config.toml
num_hidden_layers = 9
hidden_size = 384
num_attention_heads = 2
num_key_value_heads = 1
head_dim = 128
intermediate_size = 1536
vocab_size = 17758
hidden_act = "gelu"
norm = "rmsnorm"
norm_place = "pre"
norm_eps = 1e-05
positions = "rope"
rope_theta = 1020.0
rope_fraction = 0.5
qk_norm = true
attn_scale = 0.124
bias = "none"
tie_word_embeddings = false
parallel_block = false
extras = ["some layers without attention", "local attention windows", "exclusive self-attention", "value embeddings", "hashed n-gram embeddings", "an embedding shortcut", "learned residual scales", "skips across layers", "capped logits"]
init = "trunc"
init_std_qkv = 0.0253
init_std_o = 0.031
init_std_up = 0.0253
init_std_down = 0.0
optimizer = "adamw"
learning_rate = 0.00181
lr_mult_o = 1.51
beta1 = 0.9
beta2 = 0.99
lr_head = 0.00496
max_grad_norm = 2.0
warmup_steps = 542
schedule = "wsd"
decay_fraction = 0.924
decay_shape = "sqrt"
final_lr_fraction = 0.0
batch_tokens = [65536, 131072, 196608]
max_seq_len = 2048
doc_mask = true
train_tokens = 423500000
max_steps = 3615
dataset = "wikipedia_en"
Each number is 500 + 40 x the weight over its row's rms, rounded and kept within 0 to 999. Layers, rows and columns count from 0. Numbers have three digits each. The size before them is the row's rms in percent of the matrix's.

# o: layer 4 attention output (transposed), 256x384, rms 0.068, rows 8-38,135-165, columns 320-383
# v: layer 4 attention value, 128x384, rms 0.0451, rows 8-38, columns 320-383
o135 095:489509490409572512522480448476510500529472568469477530502536472531461546519498421510541481510513491499438489439513560451451508544538492499498420457526496593441544527537472513465494491496552512
v8 100:485542564550463477484513506489549496477440539517564498491577623480506487549552499480542482436534440475499509486490478470548440532442552517541554493490428416468525555520502514503521470460502452
o8 092:450552529524563498433439482503546514449457575491521515445510589488508513560575489448545532479466421477526486513455495499554485501449506556511521504492515440481539525511514473467517522438527444
o136 118:519537508549504463581520484512472486509501444458513509506518500557471501549534478483489529536497524439462545481515538536521544488499546464467452520417507424455460512494466466460471516496538492
v9 095:442432459509497497429455530506511497516464501474490492470497542538494523459513518489486509452474409476499559527479506529493489487505540457496554427504533500446571518497537550556469511492541473
o9 105:406553507485535465393541481467460471563498520517497522415476562530497514439515502468482500467502471480522512506482498552491460394522560435424521494541489558470565483489504516574464540444491503
o137 103:505578445455523451541519435459568531481513502465459514428459482546463521519446476480499437449514437511471453515491482430529543496524465468485491478412485473538423527469513462478447547478564500
v10 098:505509518464492489497488558485571487590607519482539519544521544460544503577504488514461560529511451493493532519501471499473432475524490448526475492471503527447466447538515484463525532499449420
o10 061:480454498457515497537470550522503504533533477516501525477530467467510518535492478530464577475572518502520535491464465521460459549485527485494514529506522504499385499431508507485551505531498465
o138 098:484492501475445515547506482560565441519477505480488522497589535555487466510532455445519465453485431535423472501521590464427487482539517497501447478464469461488436524551561446474497516454533558
v11 106:490450536450592478515523516514498458522507480484385496564503518488470469515512503453454488441456483474459528482478562543525448515463545440509486558485397518480500519515523496500467480486523549
o11 096:506439498515597473454513514495515421585497559500431423546479449482520439507514585486471486529525567519472492481426557500439495514439516465576578490492384530463458518439533478526540428493600551
o139 114:531531467497530462422461480560528538432533518552559469559532506577456558500465441473546513518461504541509455523537547421531521421452498489510481539506580514519486581571517499519460549459490514
v12 104:481498526534522499505440538528567424531508544440412490468551525538488491549584531545602557562529524556480569506481538488504412500558523437448502580455564425526547456515474492517447436447488440
o12 097:488500446532502467453488522532607450500535457445430491499482499494470477550525485491527478499552441506512539479422561477475422515552530439443538548474493451473532538496511475522406527432503528
o140 112:484480502516431471565591471561449482495490465460462542477519498520556448458572522389499496500517450524425526434475467472494475540490488507553514513561514567409525520479449489504497511508492510
v13 093:535540504499496431522429484568499508464518464537490528497516421438532510498468444495412536506495483497490502549514445437429520542539545486444479535533431529542548512407484519524554504476468433
o13 081:455437471531513454538508535485566526500509527528503457505516442455553546571486478487434601528475452480468463517470441450489507503476419530456514544467402564528551518376411512508535453527537470
o141 118:489440530494467526437560468514556478512521553493454525500536537541460429511492509490490510449455430584480470432538552553547473536557534509489521466503551505555532498540510514507470439440510504
v14 104:517509467417532513492485494581531505488454506558522508505528455451527578549470505502448537502469528448550486479414474540490551482554500502470447398554519545531532498504506510570467482482521448
o14 104:540503465462553561490519520586540486571493488521491511506598424494523517571484458504455486482467479507530459504505476613493549540512507514471449452519534528507493558471507534464473527509583463
o142 104:502424524537525519521537495437466502515520492512450501473438449462592489452579565424518538557536579459483456486517466483472476478490485481523545595518466516519537523463483514476478445468486512
v15 109:489428505551550525478442477520457524591525450592495506527493474577464460527510522521556514501520531496469502459534522506536486525463490478556493613508436529468549518503519530455471483585529461
o15 091:530400403536515500443444474563550471599516511542508474500495509569494498544530526438533494429522563504465495433541441496529430506467498518514520510501416553445524479483583464501536494529471489
o143 115:440538447450461525449540490523505520517477484424469550449434534463555543481508458492497495558553525510588469485447453602476469595441475481485523506519524548532550465446400547561545539556362483
v16 106:454507468526517489401524490465494555584435489500567485399526499453541455487463542444531440460534480522411519470494455491485505535489518460455540512550477518410491432489526433553594411448567522
o16 105:438468485524497525511464518468558568513484515539499506452534531493540461509493508470470553517499468478372495505506458471526523483447482438555493517495495512471504446531524532545546456468495494
o144 105:505522504461485542562524460500500502507487521493390518466457495562520519442484461493550490536474475514568472502466407459521521579490448511451481524434509444594493512501481574513489498586410523
v17 090:490481542539482474470501482554451518428579519461466515494571496533445515525508474536443459489464460595413513491511465423449524520506510555494520458479528447548517513504513487510549631517571474
o17 095:516461471509546549527393497556483541444567498525518439485529481552513484551474496460485464493448511546408483467444470443456520483511518544513499455531508449532549477487476549521521498477518549
o145 096:570492512492520471418465562509542490538457517487536458478463527519546524558525486548496521463552455491525539479541569529513522408549543488467472434490507495513513443562561554526486491481478416
v18 099:484560490493478464542511471475363437491480518508523519477492470542535489507550529600522460502553462421554455478561549515577563529535548518493516476458563492512414507523481504438518513468460490
o18 085:509551481559464485416477458551407485432546499531511544526492474560508459582540537486531535463536521505558468485510536525562577514422489503485521532483543445492415479475549469483523513533439445
o146 110:482537492536516534469517532571461525506521471505557504500493514509536604542523445508462467537528520478503508469439451520507502473464475515499494503489427521560528518530498520461548503598478447
v19 101:398481450606449506466481462453478493538546520520564489575551515507394537496497554437511451526457513522455556526563507476487528486537594538465556496496491474479516465515460468531562497426500522
o19 102:442518478488517480522478483463505488467473535556503454536486565564398507459555580519526507483519538527507570510510441485524524444547547427506573500484481510522568443531527448590475514412470429
o147 099:470559535449501449490479457458508533460419511525495458513394486481486535443483424637547524443511506504489515535515495471563574493479523470510457481495520463564543514503529571489458475530467522
v20 095:481499516519576506566468475472506477499500483468520460429536465534467515540481555481513493573565541429533542549517518454505520475540555528523521481511593480483555425588493464526575470500494473
o20 094:502565485493487496556479456488490475496497456442509429448586466539463447534530556513473498511550429503523500528526497457441549570578580509454490449428531431477500585541523455524512579499539501
o148 101:470507581470534465497556466562474480430545470458473510510479496482603536468576499517527520561478518504530472495469479555499453559477469469505547477489473474576496495518510511598495551521434469
v21 092:464476554457547513486558493455493473464495538474557510557468497477479480498514485471558431563511522516554530478468471490475506500476574553453481514477523546462537495509610551555516514510533417
o21 074:540470584551543540533540464499550447544445505494480542569550478534427550525524414539530451502500473523520556458450533548523516470493492509512535585481513520536518534536568515496550477450535500
o149 090:445520514523561460546506497457486544470490515524486509478465506435517545490470548582527531491587560449547518517486481535562497509424471439524529554547484511491606499487418569499531455571447457
v22 105:461466490467516519417591540458459481544477502526445568456500540491548461458545523567468445547454534551451560451524490592548518481517558478538554510555520568473513501475533498583449461503526451
o22 100:467488449476467530473564563484532520545438537518479455473458532483594506476494507574491432519530541510437563489541524550498543530470545449545581487535514557486469497483513504499467483544533514
o150 116:567491478478459488490501495488527508522418523573562513461505437554491504503522425448465524535538513429536490493488464439491492461480464582456507503574461495511550534497450530436478506504443481
v23 099:481495503509497465520541452479583439526460512491548518435502490528448527462501551505577445489528465491479515556481558535494508529588583521488493484469459467500447548560500531561475441516517529
o23 096:481467505501478467560564453547565470520488538495470519493435529563426529474522506486516504517551445492497591495510514561542527491477510539490467463472487461459493536567540511508478467498475477
o151 099:470471527493512562519453527471501514489550480495491507533481419501503451530471460492479519450518549462450494497398488392439462485397441511499397387511465449492469530417476489481532475486543535
v24 102:484516485467525465477482519478447512514515506550501442493494469566552475454527605542438536430561499469515541488480472543607539484502513522591536523517522433479454497522445520537554525505548468
o24 103:561495498484519400436450477519461503505522558583439446542487490491554443480527557529438525497554486540486465491469457554570537476457471570548548520482494506508440486498464500458562506498509526
o152 099:509522450463508516490517544498533570475523575486485518476531484533497536540503417424469511538441462467493516529493442493498463440498498510452526537433472541551512537485578516509488446634469490
v25 091:498457464499499503523404467547404541514450484548508464450507471521424528446495513498473476432571511458504478498536449500543534461508497490537467459553479436442451510449491479460420545472483494
o25 099:524468431502469486570384491520406490541460540533535476443476449525435527460459491538436476476560449574510539484566495503493565450518537507527482476556522472504509525453480509531429507478479503
o153 106:446481550526519533416470513558469506448477527527547526501467498468468562485489427550464527539486526511570468497521439505477539513518570498501502503474438575496478519488527514472485552546522569
v26 108:506537594502551455520511535584535511520537480518495516503482509483481466503494423574449482484389581512456486580533555441515560513488518479486505449469485545473441457471510573505532425515467513
o26 092:499513456504537450532538583528524470447504478540461433470492482467519470503527445522478485483408540464435516544507577564531482549495473480474479439462479572556426503516447483521497416455493573
o154 114:522502453419537554532439507449447475475479530585500493504485440431523502453475509494393562532527500552526517442506451481459495471496456545497584540521505501547532509493475528508499517521521466
v27 108:494535455438505492484533528451453587514477579479438447485509415501513502462400505526471471479444574523491498487522515555546518521529531511453590553449522432496524598469584516476526520431548464
o27 093:498510470460490492525483490524473580452478571476458443468536406457494459561459482509484534480499570542519479485469541555531542501483482498440570530496530460503485545459583559515589471520508444
o155 106:529500545477499427530478402518511468513528474524493494448522551507503472560517474454534478456463435510422528490453572452531522547501508486516519509468487482577439434546511492476503480481505497
v28 102:549507544512365492481542473459510489524494504507495457461527537529513537504465479468573465490448503496526591546484540476535439495579432456569504499533475449474469526593470473400507549536458485
o28 072:502602514467436448474562491524548490487464466487517452482493448535559505449526538560554514436533498463495564569453556526533439519508472415530486452474541538459440496452482454503504546572556535
o156 090:422509521467482497558531481520539421529481484514512521519550482537466511478553420474540449534474456562443523467537606525519530467562535489482475503439469530513505460534531475538508486420612513
v29 103:462536490449505555540477461488499507597484461502521582487493523553484522405482504445500463510511498472478496473503535478489530540568473503424515425478470510475562499478494467501456524476538565
o29 103:437556504456485584504491482477548464568457499523468540433503511494470482457482496547566459543451474523480465491500552434477488423503502487430496430463487423526546479490438493539490481493533516
o157 105:495514512518597457458420544463518497446523527458465489444392486433477505506511532644531464479459471509500448501434429491536453545480469470483542448487504538523547431482462500507530520460474432
v30 094:499500510473447537534460542485448482467479475532511519472518473480501531485553479482501426534507494471603503475522551455488471489483445549536513501480535530401497504473531501497500507476479518
o30 089:498489566548513553536536540474443449509486532537512537471504557568484476508532473478522531421524466495543566532449476517499521510497472475482547482450508546474545498491553470589486525465500474
o158 107:467533535488469540512542536505447470574503418507527510459485564509516548487443541586464557534500514518559584514523473544493487446521493504519517545485420529540463555513402527525456523542476496
v31 100:426504522521480470537519445508459571474455470515544537513481444439514531527423523553588438495511530458522461490421495499451528471554503438485482503537510476511518509472512466481490498543485626
o31 104:531521509528498533499514444533427567516534449551533536538495445506566524525434439464544529462535567440543504557496483465477543483538553448485493532541523420510446480533516526529493563568485573
o159 099:512544495507566498501468452567510452512529469517485435553499441424505467468537528467490485511481452535426468521517524491536520482428478532534424493451415476531413520519545444486507527365549502
v32 098:511508516536461587495516519497581546562466485491556486448478550474459488457483561470483498474528445472513479504520534526475486533502481490489468563531502505466502503499456477532482575539547402
o32 091:499444534512490543506484606441568510479418454464464498494495469503470483469501503573458512517541467469544498497451466561480521522514465460497471576509450517541462540518472523545471510544547489
o160 091:535509456439480486517438523442480495458497487536477527556489540491508486457539499447537465427508496496461496475445527470448472522437456499470458412540449477489416502456491536505520462572562536
v33 101:472515516535557493487510553495560515489430499564544531524491509490448531486476569546503443532481469532536487564509457499534492531563476516495452509546440468534477528420595511489472525505601516
o33 105:467477522557582503498496532464542488572422554501500502512537480463463530498490491566464446478505493477478521583495517428489529485540446482533486501495471618548551551497504480518457494538510461
o161 112:469527464479504420467447436461514549535445502482468517500463504471513482454464517455473505453563521451518451525483486479493546543455484537510522448471523516472494528424435522522430485470453478
v34 100:486458514508514487526444477503508444527507550548515480529519492480480533511501468535468498475498497436480460474523498495417483517492539528485529567520511520563447519516541414507502488474483469
o34 099:477473521506479500491554444546544471518518564514499492455477537470463507518533523485453533447473546537505532477536470522478527513520569500483536496456455504514501488462531426513502525512479438
o162 099:437566458534442518408492529511484469521465528493525524465458467509420475512418450481471534392479518452451476490521519463457550521519522549515481454481508551448521491487477540448441470474467582
v35 101:502443482596543500498568502535509473437455536498514555485514531516537548520506443464528510508494468468551508587518444524528422518498444435515433456518391470523487525459448561495462552510465509
o35 086:538551506490569491440537544507481501497523570505494506538498496453551562510531576420524429544529563498542498578535439537485388479514463500561448482564490417436535513410491527448501537458512497
o163 095:507470484539532485503417520473480517466495499512475398533492497495502532474505533542432489536548522474609486470455424541556493458431567510558424589543561456466502531463485445478476504475492389
v36 096:532435477473541464457483536464528495452563487555455437509491488541550439537459499481494497528480540518444501454530521542427534468546535486517550450463498388487459459544450438511545447490571534
o36 100:506485530497487446451499533421596490523515473535460494540515466523574431456494538468515508479550518495482508508525504502514489578469470433543530499501524466520398519498474531479476487495524524
o164 106:573495536476517536557491483485512538524472522513544490550582446506492537549483417431519504501513525469455518480495527426476488487514414491527492540523483526502514477527500453552504468468507413
v37 108:501527575505508473481389539444449494447516512521541447623510496491531467551562495497572533440526477473548500411490433497499454554429506523474532543487500449508569518472513464477479522488532435
o37 086:509531532527559464495393504475468483563513523521502508581501458490566454448510512446552498521538493508527458456449473537474480501467493549556502538461494473498561449433540465431481492474570484
o165 112:541454474509484526549560548560542465446555484474479482525596582515484424477485455438482469512488474504433513514509568525495521518540546539533439516442486490458434541597549526460516487431520507
v38 100:519435449509484556578489563453530507525482555472531465450503504527438528515476544524410562473537465496534540511536480524482437468538489496513517510474505474485472538530504504536524512501479409
o38 086:440431523494515519579490579433527491486516539473537475455504488486460481412476486518500529510487490542520505474491477424505500439532516426480532524508475513565529582467519505562483486448481444